{"num_hidden_layers": 10, "hidden_size": 512, "num_attention_heads": 8, "vocab_size": 8192, "hidden_act": "swiglu", "norm": "rmsnorm", "norm_eps": 1e-05, "positions": "rope", "attn_scale": 0.125, "init_std_qkv": 0.0163, "learning_rate": 0.00932, "weight_decay": 0.0081, "warmup_steps": 200, "decay_fraction": 0.927, "dataset": "wikipedia_en"}
Each number is 128 + 32 x the weight over its row's rms, rounded and kept within 0 to 255. Layers, rows and columns count from 0. The size above them is the row's rms in percent of the matrix's.

# layer 6 MLP down (transposed), 1344x512, rms 0.052, rows 1328-1343, columns 0-63
size [ 98  94  93 103  98 104 100 100  99 104 100 103 102 102 102 101]
[[126 138  58 155 177 151  87  90 117 157 119 135  90 107 137 121 117 135 152 155 104 124 134  84 116 140 103 167 128 186 142 181 164 148 108 111 116 126 151 101 145 139  81 200 102 187  99 115 157 129 135  85 112  68 168 192  98 119  70 158 141 143 138 100]
 [137 137 145 103 112 161 107 163 103 149 148 181 161  95 137 125 193  67   7 157 124 119 139 184 107 163 146 143 132 132 137 123 146 158 154  84 128  93 128  90 132 110 117 119 137 103  82 143 114 157 165 184 102 102 124 130  85 149 110  84  83 165 165 120]
 [151 144  36 112 104 187 101 190 108 162 129  93 197 144 152  91  92 137 135  61  93 134 104 190 177  97 139 166  80 153 125 176 135 137  89 149 130 133 155 160 144 109 120 127 165 187 143 185 176 125 150 144 164  90 116 124 156 108 122 120  97  78  94 175]
 [105 109 139 118 127 107 167  90 108 132 119 139 136  96 121  82 114  92 174 127  98 169 118 128 155 163  82 190 133 152 100 155  98 184 101 100  74  97 122 120 123  88 169 146 144 118 115 147 126 126 193 160 148 142 124 120 143 177 115 152  58 120 121 142]
 [201  97 155 124 121 113 160 128 107  51 145 184 119 131 109  88  93 158 141 121 165 102 150  60 115 178  99 142 119 140 132 123 125 143 131  79 126 135 141 138 100  95 145  88 113 126 130 100 132 146 155  93  90 148 139 139 103 140 110 124 157 194 114 128]
 [135 176 137 156 110  74 109 160 188 122 155 136 129 127 131 124  73 133 145 127 151 142 131 107 115 133 104 112 186  91 154 115 117  94 117 105  98 109  93 121 154 202 182 171 124 138 152  58  85  89 143 147 180 144 132 118 116 154 143 119 144 117 144  91]
 [143 149 112 100  94 192 123  93 139 139 134  59 166 168 126 160 102  65 150 160 113 143  79 108 128 116 112  92  79 117 126  97  87  77 113  92 169 116 100 128 111 123  89 197 171 109 120 140  78 153  95 128 154 181 160  91 131 156 198 169  89 111 103 191]
 [110 146 118 104 121 120 148 132  95 145 124 159 121 147 155 164 171 132 102 129 118 186  93 128  83 102 122 183 184 166 151  77 146 126 131 202 111 116 102 148 159 139 117 110  88 108 115 194 142  94 125 152 148 145  78 119 117 129 113 154 146  87 141 166]
 [153 149 132 156 116 234 145 129 129 146  89  55 126 137 135 130  84 159 155 165 168  85 170 129 116  95  96 128 170 201 116 165  79 166 143  75 152 174 137 174 128 146 168 149 140 159 148  55 117 195 135 162 130 156 157 109  71 112 154 174 114 109  75  69]
 [150  83 164 124  75 162 122 158 110 134 198  91 128 165 107 128  97  98 177  57  96 163  60 121 116 120 120 109 129  83 101 198  54  61 103  86 124 138 153  96 140 160 117 136 122 141 100 151  90 150 127 199 159  78 126  42 103 111  96 136 109 122 173 167]
 [ 77 129 105 148  59 206 116  93 112 106 109 164 107 126  88 123 150 191 119 148 154 110 157 179 184 128 177  59 131 121 146 112 135 107 161  82 165 206  85  54  92 207 106 164 104 129 155 164 150  66 118 126 156  91 127 115 110 111 147  98 139 112 132  87]
 [108 137 147 153 124 147 119  77 166 102 129 126 191 160 167 116  77  61 153 114 113 117 122 124 122 115 141  59 133  65  93 122 119 113 145 142 152 106  96 127 142 141 168 158  62 131 132 167 132 119 147 112 187 146  79 114 138 170  79 163 121 109  93 136]
 [123  79 109 126 103 148 127 221 100  86 153 119 162 180 101 155  97 152 157 147 123 115 156  85 181 105 102  87 122 134 131 130 138 100 126 150 165 144 134 141  94 120 157 178  84  89 122 103 120 135 113 162 115 133 145 153 122 135 139 150  95 161 144 116]
 [189  97 171 118 105 124 166 162 106  81 117 162 106 131  94 112 190 111  64 167 133 116 158 103 195  59 100 172 138 147 152 163 157  97 116 175 135 126 142 125 175 166 122 129 128  89 111  97 137 117 133  72  65 138 164 130 101 191 101  92 133 112 108 115]
 [202 114 136 141 169 126  75 175 116 125 127 147 123  94 119 130 130  63 141 122 114 141  97 189 151 150 118 117 118 144  54 131 146 118  93 145 129 119 158 125 114 119 118 154 116 104 116  66 142 118 141 157 109  87 117 198 119 140  71 131 136 172 163 163]
 [137  58 115 134 125 131 103 138 108 145 126 130 139 165 189 137 133 147 133 115 187 134 117 130 188 139 179 129  99 150 145 123  55 154 132 145 146 110 105 170  92 123 174 114 101 158 113 102 115 106 161 173  85 103 160 198 152 139 158 155  66 131 134  84]]
# layer 6 MLP gate, 1344x512, rms 0.0858, rows 1329-1343, columns 0-63
size [ 94  98  99  99 103 103  95 101 100 101 100  95 100 103  94]
[[148 104 157 133  84  72 160 164  88 140 158 109 149 133  90  88 113 232  54 133 185 130 123 125 134 155 123 159 196  95 208 123 169 181 150 160 118  44 135 123 152 145  96 113 127 144  45 116 137 162 156  99 132 120 115  73 122  56 155 116 156 113 105 132]
 [130 168 108 122 135 134 130 171 162 112 151  96 139 152 244 174 122  84 186 124 103 174 116 104 152  92 115 154 141 137  74 145  79 141 154 119 139 178  81 209 102 177 140  87 146 103 170 118  99 146  89 163  92 122  53 126 106 147 116 150 110 105 105 157]
 [116 116  69 101 117 143 160  91 146 125 138 135 124 155 123 128 153  76 101 115 128 123 125 150 183 133 139 112  65 144 122 116 100 186 169 106 111  63 180 130 114 139 200  89 102 120 104  80 103  77 113 180  97 116 131  67 107 141  95 150 116 157 110 177]
 [102 184 135 143 106  95 115  91 102 118 129 125 131 143 121 112 118 132 140  79 162 124 175 136  72 142 145 123 112  90 136 122 123 147 142 104 119 124 127 167 170 151 113  99 115 130 119 134 121 144 151 160 168 140 162 126 127 131 107 143  76  82 155  95]
 [151  83 136 135 108 101 171  73 163 132 167 131 136 149  76 136  69 116 111  85 131 170 134  91 111 141 149 105 152 119 149 175 109  98 130 121 126 132 119 144 175  99 106 148 171  79 111 135 163 150 102 152 173 167  95 149  93  50 134  99 116 124 173 160]
 [169 124 112 127 148 129 142  63 153 155 181 120 161 164 111 162 139  91 147 123 205 144 125 106 208 173 115 108 182  61 131 113 118 109  67  96 102 132 115 165 121 105 137 126 136 139 150 138 165  95 136  95 111 175 177 141 102 114 152 177  88 133  72  87]
 [117 114 103  66  92 116 157 108  92 119 178 109  32  63 171 126  99 168 159 144 114 149 119 127 150 186 108 125 152 129 131 155 152 132 124  80 111  95  96 107  87 157 154 140  96 100 164 105 131 126 130  56 111 128 120 150 129  97 179 134 165  69 131 116]
 [110 139 172 122 129 124 138 111 190 128 149  99 173 156 157 160  99  78 159 126 124 109 250 102 157 148 154 186 120 116 112 138 140 134 153 127 171 115 119 165 124 108  75 160 113 102 183 107 146 125 120 104 117 175 176 151 128 165 128  85 157 101 161 123]
 [ 96  89 172  92 117 184 141 127 118 107 144 134 142 150 185  66 142 119 132 127 157 126  84 145 101 143 152 144 151 119 159 119 131 139 120 138 133 185 113 126 142 145 137 104 153 141 129  97  97 168 139 135 156 153 158 101  85 112 138 113 162 126 160 145]
 [132  90 171  78  98 117  81 124 118 177 149 168 147 140 141 188 121 157 136 102 128 179 111 146 171 102 130 121 130 145 165 160 150 100 126 146 151 150 117 131 117 113 104 118 151 111  94 128 146  95 116 115 115 100 115  77  86 159 143  71 134 125 195 181]
 [139 170 123 120 126  93  97 100  92 113 110 105 129 139  61 149 133 165 136 138 162 175 117  87 184 120 168 129 125  53 128 114 193 126 188 108 162 124 115 132 224 126  96 121 148  86  80  96 137 113 105 211 139  75 178 155 147 156 109 143  77 104 164 100]
 [ 83 158 119 103 122  90 131 104  90 126 138 117  72 129 120 115 169  79 138 125  93 120 113 108  88 154 124  71 122 179 105 144 193 138  93 157  69 146 147 143 129 199  86 151 121 109 164 132 150 167 181 126 123  99 151 120 163 115  79 146 120 130 140 182]
 [ 74 122 121 109 108 112 122  75 115  79  83 149 139 191 103 129 101  78 128 178 190  88  82 112 148 114 144 162 100 120 179 127 100  93 103 143 137 128  93 107 101 125  92 141  87 162 119 137 173 155 133  98 120 104  95  93 145 150  65 111 146 140 119  79]
 [160 125 180 110  91 151 156 188 103  87 105 172 188 159 180 142 178 118  74 141 131 118 159  71 101 109  93 140 171 100 114 136  80 177 146 132 111 120 110 133 139 124 127 158 172  96 188 124  94 105 161 200 143 116 173 128 103 122 187 155 168 145 181 139]
 [106 105 112 101  97 110 108 164 148 130 141 161 121 148 134 124 151  78  85 112 128  97 169 118 116  94 125 130 214 153 138 139 141  83  98 133 151 161 170 102 170 118  96 149 110 143 163  93 166  74 132 111 114 124 138 113 122 233 161 162 125 148 174 146]]
# layer 6 MLP up, 1344x512, rms 0.0898, rows 1329-1343, columns 0-63
size [ 94  98 102 100 100  97  97  99 102 103  99 100 102 104  98]
[[103 126 121 170 136 137 147 182  31 157 181 124 143  41 101 132  94 194  98 107 123 142 148 156 151 143 137 101 155 156  94  78 160 151 162 114 114 101 117 156 151  80 132 100 125 102  86 168 106 146 160 179 140 155 154  97 218 106 119 178 117 142 130 164]
 [160 152 167 131  73 162 100 174 192 104 127  76 184 107 166 110 172 103  83 154 147 147  67 130 108 120 147 118 212 145 149 129 170 121 131 139 115 117 147 162 139 106 146  51 169 128  96 117  86 134  79 100  95 103 119 112  91 112 156 142 106  94  75 125]
 [ 83  92 112 150 100 133 137 150 112 140 122 137 108 136 124  99 138 112 113 111  92 114 137 144  90 109 100 125 122 123 125 136 196 141 143 104 114 137 121 125  79 164 115 113 136 176 181 185 114 153 163 151 134  87 132 171 113 112 131  81 162  73 165 144]
 [ 71  84 140 146 159 153 164 125  88 125 139 137 121  86 117 132  64 110 104 159 124 155 161 132 132  98  94 122  73 113 109 130 115 152 143 159 137 101  95 172 177  77  90  87 119 180 205  69 163 166 165 170 102 121  97 104  82 147 146 132 144 123 105 176]
 [102 101 198  95 111 117 176 164 105 142 104 162 119 112 149 158 159 158 102 147 126 114 160 119 144  78 165 105 143 153 179 139 145 106 156 185 121 130 168 173 149 144 137 133 116  93  98 110 156 143 172 187 118  87  75 152  91 101 116 129 127 126  90 125]
 [140  99 184 130 139 129  97 220 130  62 112 110  90 104 142 140  89 135 103 152  98 110  70 147 131  78 128 144 139  67 148  94  95 104 116  57 153 110 121 111 102  88  72 163 123 148 164 135  99 116  89 107 127 121 149 117  90  83 110 105 170 165 121 174]
 [ 37 121  84 114  88 120 113 136  79 104 135 111 144 132 119  68  82 127 163 109 144 176 143 112 117 152 122 139 168 157 109  93 146 113 151 123 141  96 120 122 117 139 111 147 169 138 100 128 158  64 164  98 140 158 117 135 164 140 164 146  99 126 102 178]
 [168 163  58 114  61 153 176 156 173 122 125  92  98 133 177 112 171 143 165 111 151 112 174  37 121 127 121  77 150 152 155 149 126 119  57 163 198 110 132 191 111 136  81 141 136 118 117 149 176 114 149 126  91  73  72  98 124 110 108 176 145 105 144 130]
 [155 161 197  76 123 121 128 165 156 115 128  73 119 197  97  49 158 105 115 118 166 161 149  74 128 113  83 145 141 149 161  68 149  97 125  59 142 101 113 115 105  87 149 152 140  55 119 138 151 155 178 102 132  80 106 113 142  68 106  86 153 131 205 120]
 [103 140 110 128  94 101 166  76 155 155 218 138 160 151 119  80  96 134 143 157 129 198 127 145 119 107 143 207  97 142 105 113 104 145 145  98 140 104 165  50 103 154 132 119 114 158  86 157 182 122 160  89 176  96  95 174 148 133 139  24 138  77 157  96]
 [ 87  78 173 108 182 156  95 130 139  91  51 105 116  65 115 139 138 118 130 120 125 149 169  97 133  99 144 110 146 104  96 151 129  72 127 120 120 104  79 148 152  93  99  91 123 103 145 156 134 174 170 137 122 127 183 174  84 116 113 173 132  96 118 139]
 [138 162 128 124 165 115 103 143 175 147  68 168 174 177  81 162 101 136 162 100 218 144 123 128 117 116  98  88  86 107 153 121 177 132  76 109 137 116 160  96 138 112  83 141 100 134 141 161 118 188 101  65 111 137  91 150  93 144 119 136 159 168  95  31]
 [184 109 146 104 110 130 118  87  87 139 114 138  90 134 121 138 170  91  79 159 108 157 121 143 150  91 132 117 187  80 186 111 121 113 107 136  86 178 120  73 120  96 181  65 140  79 101 135 147 154 104 100  62 141 173 164 125 181 109 100 137 176 162 134]
 [ 99 189 143 108 102 140  51 198 140 153 132  98 113 127 125 172  97 147 128 106 130 146 123 177 129  91 129  77  55 132 109 137 183  94 143 144 124 116 158 135 188 111 178 142  28 134 146 130 144 110 127  97 107 103 153  81  68  59 104 162 108 120 106  80]
 [ 70 121  92 140 134 111  76 117  81 128 149 139  74 129  69 122 122 113 160 130 142 151 117 115 136  86 185  76  73  99  91 149 159 142 152  95  89 133 109 107 134 145 140 125 141 136 143 120  93 140 115 117 128 122 179  92  86  96 139 150 160 125 126 120]]